config.toml
n_kv_head = 2
qk_norm = false
init = "uniform"
init_std_down = 0.0102
lr_head = 0.0116
decay_fraction = 0.881
Each number is 500 + 50 x the weight over its row's rms, rounded and kept within 0 to 999. Layers, rows and columns count from 0. Numbers have three digits each. The size before them is the row's rms in percent of the matrix's.

# down: layer 2 MLP down (transposed), 512x128, rms 0.181, rows 480-511, columns 0-127
# up: layer 2 MLP up, 512x128, rms 0.187, rows 481-511, columns 0-127
down480 098:543501544478487494454451546494465510466534478547582517424433492491542551507540505434594434548416462468602500506554553504502558586497462443438481474525535568500550489400490422563443421420489470524458499542555464491501475537487446517474511596519559423502475495512534561533481486506415525442520404545478429451519486552456587447573559567452513385591547553482469547451415450490519363513548
up481 104:591418479517509552463492558536573578401476480515558627541498537512472511441453496571437566565500399451478463485445568463470491471507515466548562397586493541537448525519529499465433513420468538481533458555518525488551519525499465494476304572471464514533446524385491474512509577439478480503484527447460525487467516533447482595496419526470509480486486486448601481574450529509444414524466
down481 106:506601514526442447567528432478464423488481491527561405507520418522543489560496519450437480443482494489459605494490488512571539547501485538469501608490525598476423543577507431485509490541503576502505461411510558531473523441446533487506578429488498531450493503575593521423394463584475530573576390565478424503529513497567624464426542537459481542618527542561495496521499492483445479540506
up482 128:465544458488525431505577465480516471585497495462450470397454507425486435527522448428526461509535525506418440540556511494485507531479420503385516538457446486620552475499491454421491384485499537538498434544461465546499539483480526519640534498533489536473514604615483495436528559508538477540599507541500480538517421537552414427554505417536389577543497576488500454465522535484530525482395
down482 104:626529572538480443482496447572473491388498462537522426547602469478494582508492470534461532494531503649467558557491483486529453532526530512511529489544603564401427494488511511495440532528604522412505495486480487443456512453405432479516442515452517499516505408456461515529469445501457521436508412559457574586491538480494588520424552443520479509592526447514480515509542474510440457638514
up483 092:517535578421473428566525546529637568453507577450533511460492339532551505465501445471543419520485433438508533516476473509601499470515539510498550515463553502479352563473536584486382506484527471564563507503433562456460445451512627556478474470536508468544503530506381516550576421474559508476434540434511452479486565486497505551568504461513456415516496473509494462480513537510496500548473
down483 097:423448437520525531443524440412415457508435460516441507489590608496449468532486539570529483548467512546491476401522548515496555488539410510525402447558456458491544445532458364490541516450472633424438538430479438548520514489535393456528590545449441576437424468554535566453512508531522483524541449531449552464491432521522503468532455507427556553539530508529531463545466576442481468505478
up484 095:509557536532529489463439502474525539561461514471472474497570533528413523397585578553499451520556517489521531460446484437519454544534579510483513457486523446532478568489471602527474461456451516549490450570546469460477445418425490434582455506491637552505550508405521520568626556569498495415484514495443578510585561471448426539468460490475503410447438509549474567523460537525595514395452
down484 091:435471491548542560577560553538506555424475455523428509435536487516502555533483466491624448444479460445432522601566546504545556392419479436590503630488481483483583505492533456560491460504503468388438522482448537508496559504496574506470570541561385523460463463551506498490486436428588483573502473556497510539522503566538509532446519540483582543577543579467491524514574426555530480548519
up485 104:456564530580455509514488478558498434407627479544435521443501544527428545545500398425462555487463492434529496550554490546486519491438512511517579469446496523486397588481507480559535529490510504454554485492595494523490422494496436483427472525503578529441458418494579402508553561430554538500466459521450516607521464495460516541511479523484477512502488508585662537537595498432476596442551
down485 106:554546508475448521477550517415503492593439431420546541527529482484570485545512561595514498441538511535408492530474467484425553613495453545444472500472500500460570433604486502421507468547460541624448462530454527514563511489458534482535495501536447496465519524484394511550389478546430467516575494507504447436568526532515457479508509525471480501453516528543337500577430571472535368558513
up486 101:567516560503511517568493454528539441569509417503518516586416489470574491518462473474455505509538519572480546533449512471522488523498550542541541389511523474435476465413413599482444517532553509487559452584519638556544568577454459449437537428589496573511462502484542457566509473570588538403452453452454438575466508572510490446573472490505582532520586461494493510422570490488532522550422
down486 093:565482592431519455400478549554511629393454459475472555474517530447437465447544615505530474533480416503481472452487449547482451491449433437517472547466476462527519505512621429437545500494509418514447472508484426487463453451487518578502496480446488451461549480415488498476423494434467455598607516531476508428520523476556460514444573622500451484509400503503466479563461536495466556475594
up487 095:457460554528340522469529499470430479430474571524589460449518534457455551497501521397563520420470489559493463507587473391431551528497554415538487477582449528503521483505547557517511489509560451512449442476423565434537491452448548444459375447603443535481443518513426505526521540473508410463504411490517458504517552526522507534554458536523515523497574609510472553604508506501421522511441
down487 101:462527405421528516497437510412608538555516429520481527533467501548522443500387453497524481590457522509502530476418494538579456466483501514491508462390435480465516497482506503494617509429449535469487532516503457565469557561553540513475606560396523440449501470532477451555507506495501565506535574434572573421519476543522486499581452502453475408423431441568533435416555378501471492504450
up488 099:540457497501327500529560535525524565543454465531539568488481447515552447542456471529461420439483529522531552600439498411538400494480523431540512423486540434537498553499486589467457511549511499463447525555493532604526482491477492471514453515540572567483499624472519502536481553514574484452602494478562481567498486591519502433515386460448484549536417498575573459549518604497437520562486
down488 103:510491519497572506493454427501498497471466577460464516507474580522475565455517541494520523574579524521464423450546527572468542507475474514445575532523458588514549431483524466533540523491545482499577453482521524454483425537537511478484623517479504446507496465501556492424485375565442484599380511509529373406548427463503522532574572511509520470527628441425491539460583451464533480547635
up489 102:506442583487466477480550433492484507613458484531492488478401380522519483498479456524505490564534544511519481479504533550518525572492484499540578457507540461472434586576435457463405554514549408550480457439558494547530469443605561513410527473490464494548562480496458454472505620524564453512541520558576509511417543508542527565508560475534519540444448587426437575430458599402500448528431
down489 095:533596533557629540536517571440530537472523497438555505507561610538500480474519518441489542426422476492423513523562492518474474482502472512451479489494518557523507403418538585588513409436459540496536493509511531431507522574355414538510432480503501483416435543448536515456480411527508471483460448443431535501523483513436437462471533571518546475540465462578556456557506399615478556529549
up490 080:404569544471536544489524524470490489399590397626480557586415542505527623551450458491522479564559495572492581458520433502517543468518579552487517463507449565458553533435460592428522647459495442484480473540576566487429515487533493528574460445484530459513432529517433526471537507507554495524450521509541498530504494457553513592498499529502556538518500538574511531581557513431574474572500
down490 086:536400414543435504556542508546542492490444481405553481444579451552454408455487561480484554404428500417444477478497581525548491510501437495568477530457480477494440576506471431581509398564560545479514573524464486527532440596505566519385452519568484600517551492427569485486398487477442549515561494505498493479518499483444478461525529510456392474516532498489550516455489406541493488385464
up491 093:476509515493469537471506412552550370484495516554513477420413510493522509509505471543566520524457605495441489515552445454583570573462573596463555406469527563415407549563473489532470518521535492493495401490505480494582493500572406477461472505506481477450502547464514450529446553442512469519552491497402523476454427439521425436387658511470501569460515447538459487546472503563491499463578
down491 097:511481523497612558516560537481487599557578532497495485595600526403432506432434476476502542453471420518564489485517529647470442472491426421604492573471436552539503486379499470458534506454478451490442536534546547469399493489471580470456559457472488491485512444546457516474506426525404544492482483483530551474541501498492552528645449423510482454515537493469569491469530507464472507518398
up492 108:598442433432404550539574453553483520513507501510536465518456501540553516512500489487432521492464435556551527420513444419510626545358482538451490382521450568511453534536509360537515455532426554494521491516495473560501475480469419611539547442451422552538560518589502537561498504487540489457467505612519431472486511542524457532544555436515444570469436473547471519457474436514488539525535
down492 102:531532542569586468479400529565563488475444538537457539471490470463512490498479558563485453515520538547487445575536492541500391510618490468561466663488584471523487504473529600567521603531587497484497522491517523451432509453570568409447492500525587500525379464442487503573481530553437465544524471511464564599562522492525547540447481533538520442535495569478582459538561547444500530466455
up493 106:471505549475572463556411424518470466430566429473488563503506555453426478520472517550527609469513500497512436532466474523466560481506509509571528482339507526534567487425519428569484507433487457450563408531541515485469529379418533472468456496507455547443494527585491547495512557562554406568494481481543497484585452491527447505402641560535507516368480508529426538501494495451478497497539
down493 096:495477470470469543458586571461513514448434494528464499514512488566501483505517456457460478529508593454468578487587573495494511579474473506491493561550428451546495602559452587424503586494514472577485514421536434510589395540571550520532582482499582511461464526441548435411487410447447556508510544538459517362449493460409514506607524510447549542553587416456555499495535457506473527487531
up494 100:499516445562543490417551471451501482509475559575461450482447508483494553539506505525518562524478508516494625490566451439456548517486612520470442491545514566511505460382470484463464449446539525446572499560543477489509515487441577396430513514528482540506433492544516566568542432650504488557531429594449491601500529500494566561500490478410442590479503501520578437564515461546447429608461
down494 101:512532463474466520550443501597580420523523503473461506491602410546537534450466488439537473396498520468472389465425572496482483412525495573508471488435451453416540631506475483547512528419519451464494540413432552506472468521515507571505473479487499484496556519510553490508447542490524578439445546425509507449447537541496506438544470441437565431416483498449524555487382570437464552409603
up495 102:504404541416477509568591543526444552420519449518463564513548454508483586519527531566574494543616504530536521516556545474532506457535462470593531483502509485446492526520465550576653510520491550558501580441572560530611499537518524600502508569524572575490455538484524478521421494419470535516487484440551463491547461529494393584613571443510529498549482592526456554479521486516558476521496
down495 098:481599570488509531430502480454497477534592551477522505405412494441548462511520377490527478486432462453486497536456406517495379573503565534432476457427470442573446447491547548409437497467527421471520433479412365422433550474480484461523455371515479426435571522488459432602511480514518448519460522562464536542565532493482520537457452530523486493437472508448504492494495479452488567490497
up496 090:569465602461517496408456533511534451554603472483512479527558560514509464483531506559452561577510546524428503500495445505452453510496385432557560490389494497592508577542477460500618551529567449507491429473546543449517453524467524498431515513513533525628489435444524498499472437479472540525483490529469531505467510609486534448455561541498538446537449524406558507419413479572464563604591
down496 097:424537413476455487568535543427504456471440496473527473548475557504530546493469530429490483545522442482533629526545525494523569532441525571429516538696449557427493512427499513533399532461406536516620574528490482525576564528547533558447459547505457527441565574495452565540451550472486487477494510527481506528471524465472439536594458434439495497501491490546453547517512528456523365459501
up497 093:526487651400468413514557459551579537599573539515463534453469571572455534554491547514422524549492508476517568458522506484533532499504523495514489554513512558498563520487468491560516477512476505543580427544483519528612498491536474515552539425583503495500490443535486595519505524440577361582499495600477492502420572518543503592555573459521405487458444455535512522543449595548520501582505
down497 105:529503583479487511432595547495455489446474453508507488456437570527606452491600488481519478488522513519473441430447532463493501531487431523512488490498551504483473450518503520540557456443506475630520508489541513576544514643526402531475447564496449526504507503337515489522438585513441525582540540524436574465538448458421537485603422643497481593473422492523469506562502479480507521547459
up498 093:585458462467495545525527390548501472547563449486521607450559562470560522433533445499424478532365533542537467504442574522436483471473614484580478489430573468506514627576407457526462473552532554462476479444493412605495438517479571513463488530460526481483534522545495562490479472496551536536520500480473448525498387571491395519416483504449528516497453530502472510423444582545529516441503
down498 095:533527472397526496484541587521556559518484439587544457492444506527492457563515432448552480526553523488497513496521421508544506535473376582548478456581502591464405486449577450491492475539508406492575530516541592508575435392545559504510552505462569472477422593484537471467541517542435494432477533468483433513616634472442499467503597489516448491502532546595487476574476482492508487453484
up499 091:457565517457591423452513466363480487521381356507505556472575440532516515508531446602574483498495429546458456444443476508509549511517497525456558455498423523552477520513495499497552489540540380517444456542454550426405548443515558568497529451542557531469549581557453484528542503523502542481519501552556561504435466519479478529487539560474616557505519503490441571491482462623568493493438
down499 094:533496554448549445550495469630491519443540620442442569546474500495510558434469507548475461474513511549494467467571495421528450440452497522470565516494495500455537430477531497490444527515472622498606521447523506538552492552451428449553483466501398368518474509467469530475448525462494500517616467417484470533602548493566513448437521416501380498425483471593491450491576435443466546510504
up500 098:461395496411398434500431534508574504531412586572513605461505485468660483525543531458413489471513491426550543445560509564537436547518497482552523392497512533493483435459481494522444521441483496506504496540499453444459438500534495483440497551551485476535485556499538620527507435496495609420448560474521481531594540414515506413483415423579506480489508468500460432454470479532509561493529
down500 100:495552466552618559515547515504486545548508471540505511537475526516388543466471470546578531546475461470457485618478461549495494534465443554504514592540467436472502543525462601577563508510469471491518571452505550570461500542479519480581462455404558614481570490557490465541645534586487422495514443449453556516404483563544544540495626596464528522523428495449467507539491521503544424506507
up501 099:509396461432528525537478527439532441525534596491476557534409502538538595453445329407428556514390457549509438480517549499522505520454454481546510573501404564514465548591510507480425470517482565517442467576566500564519432460475489458459395498509517583465468443463515505446469518485559514464512522562431578476493572530525526502513520506506413553451428503494500567494485388529469440483508
down501 099:432496531652383491457490538543494567455521441466534468507555504504468547563535524534549557479650553474534553487460463507493437527492583470489447407556530415529490507441435607496542575504533424496516450426394463461490546518483484552503575443465497527559479537582483472585576543574516540551583531449599475492548447518431574505548479546526520472531545522512452498543517577506489509476534
up502 106:544496548538503503533488457496492495575554548464417427477514488470511441485527526486521493499507491519456465560518459440488463504338489550476424479495391595479508406484463544553408618601449484530427448512619499499420456550525545588535602427466505554500558478549528493428441521491490500510514498521487484530503389535515515489464550448490399466420508493575496505507552531424595585486559
down502 116:574572535421402592512500507476432515458438450559582457498547504537472487564451607510484534545529510604508622519550489480487538570533446478514592508539543473460473478531519452473487479594535534457500490609449486473553516476411384502442599517509450487451529549479473566419504405572505541560536486492489475488593608515553543524526447477528566465493477481500524592535465487591471476478457
up503 092:475440498535509443451472475583509585574452467508453549524523519454633552460444502512511529500501476543405438562368536572495489526589439431558554471526537455544576403402530501450574469425509512548483439438514440566516574422509473527373445549496403555521509567538488482495465545540523464460569471538385476508541548528514435506507509523513537496489506590539568513561476450482508476498520
down503 099:511528513455470513538496577463480500483548497523484459458501429523499442530544454537438498479547516543647471530592383404528482532466621505434493527436441510463504572547519504556485522546465450443482535517439479392495491560507512509495508451482552448425485435455563528585495454540503612458537565456556481411593486487473521542503469464519478586440462450441414507362507502450386506468468
up504 097:474448496462519429559511502533479565595490425406549521529432582567411569422448462532532483432482372565495487481446502516426474456462448502569499466513379457560510511571435577459584573529567456476493507537506474548445536446511513478541494464395605499546602521462500531470464499574415560467470469500498412545521488430502484423517449442527565438520461511474526441518505493455502534495423
down504 107:497597436452514459496468557574646427511572519498497535392512501430516511478508532439498379432574457422501409510502477512409515512480516447518429419467481427534507529467586424579417424509501491550449491518520469439439441537501501546547463553501503524481459517524472591486553456538397503567496464472475500552507500507430426505535493607473538489512427445465501463600469504467528409474556
up505 110:496469444533510470570462461490515464510572597503619493530538575523421517494526505496548513384492504479423569541537494496493491493494445488557506505574440539563493624614611456507467527551543462528561446503454497541489438393517415563502548467532478559501453440606478496516584561520521522541532619526423460497541485496546501462558525490524508529452553491570420443474443388534502473479580
down505 097:463468562510438431478526518499489507468465445436426494496527403452479581508518472388468490634553594505489494540478473442506553516486456508422579480456549496519475406499548512527468443517460575406536512559470465491520524521406424510414404556480639524445543535387466497483479548486476440417513427495516536567586435527536539493390508462456482504499510532424446541506490552520535550525448
up506 100:477549379473614521462538542491483508519569513417526498581527491507486565412597451454484494550591554460552388496526533507488402562541536499492533516541527464479511528518535544428501517612483479523427514449528459604490481511406496476537434537519465516401484454538493507536572504438502461588568563501481507579500456507482408436478486533572442500512426539579570591479544476590488430521523
down506 109:490555486628540431507458524502493516439523509492496488544609554507560528485549422547482460560505516541520556530535515517482414514531451408552520507535533505543451501543442473520483566518436432575515602506371496412460493505515533521460472499470511542528451538547416571457486570548527500523417484564527485521570434471582528604516570600382488532551581439497440482431493548446562550410500
up507 114:586477606495482604563452483514489455463573512603464540541427566375531525485506456498475523512485526501542489537519411525446528553436511486579516430544575532514532491531536499496423501515534366570543480569532504486539504489547436559419524518548598596469457488454442453516543536480529428604494463524489509439469506517544526443493562518536391512541415473552424532552520377487499488535537
down507 108:360517517502491473442504536548495533541428435441501450465584388538569479535564517543580519446529449469472547486562560576535427499502428451475556536492515531455445515495508597542548520519434580414499491390494497536576500541452539476530517468407424421519513507481476465534438491553472523417595539487470577564475488485492425573422535433486520459493543456454584484474476573512475556560413
up508 092:478536485384494496435575518536505482508448454546540504565380515554440575522448498518416503520500579487565540505465399469431500432485471548577396492533551420404456546499502629497487529497454515500473539551543571435422502571393481459513521443502483513469470444382433493548527556496480489490414508493533571523421480554531530500492484500484378533455488430475459516488452526427467469493586
down508 100:558472506575537549565442499448487476523665562465554489518516558459478430563455525447543513465522499547426457461618593451470481504406597498452495481538498520595542465492498452480498485539420532464492460550429397560558470471579533557512512469388549513478484490552524549482592518495574442527489525468550551466578420454583453523479441484619558505470510518541575515502501453513511439520495
up509 095:608449500497538410397550548545514578509567556431469501566425506448523569529549554413520467451521526550511485436490521511402506613551520432403450528572517563471508537488442475439547543433528507474476529577538530445499510523519516443627457506481540445529533462552541519529513464478488467557493451523441445459542498435492363495515545433484503446434637454533456556513527440461457496466482
down509 098:511563422459450550583456492380466468399443516505487476447481527485449480480473451531465456543506513533457532518564559547547481484448454513568519503448456524506576463495454466467538450520456492502483583484499529504474591435460475370443488558608517502421511600440469578480558568624587441489414510466549469560439444499429503543565467527487537458502452540430497578499425531428594485497480
up510 105:558482575559535524414496459579541544522502394500517466449461522532554538563578508473501521571485582482465570485504401530563509546546463507507615419490514402434498436471421588534543491431611444450454403519521522565550527549409523461508484437492385515470476539519435419470501481478543517562476490514503483534524571507462569533496516426526502534421485491431560433435464524520581552458462
down510 100:523499513372480409551569495452489509516561477502496564514522542501440489432506499517519530529481430512559413538508497442474543432429502485536445494513473534506552550549516421500443530537375587584423537501461562426540522532620431557402525499546581472463551455436546516582530493527530628441407582448478488440523474481592511450522462553444495459528464524550486524467444518506564430447526
up511 104:489514515472495471513501413496499515434475513513562477499462395543379532421462500483566516571583500517475408471430515596590507511515563489500549523425486429521517568593402556475618512569504451450486497505567463515469545524487548517519526484617480457435544475454434407509491517462410547486494477493520490417675386453531546441503485493473519520485445553544457513520472506460476543489533
down511 113:477551513460542501542441559470594459557435461484469556486484517494552448503470478442412434392492465397401572537514473579574475439433513437427411505515515552431591523458490467552495481497515526520490502559480573454569497525565496474476513574451526564502546550576590467447501439571474501540436598533445479539442511526537420517577522579417606479548470407564477527464521503503521515549500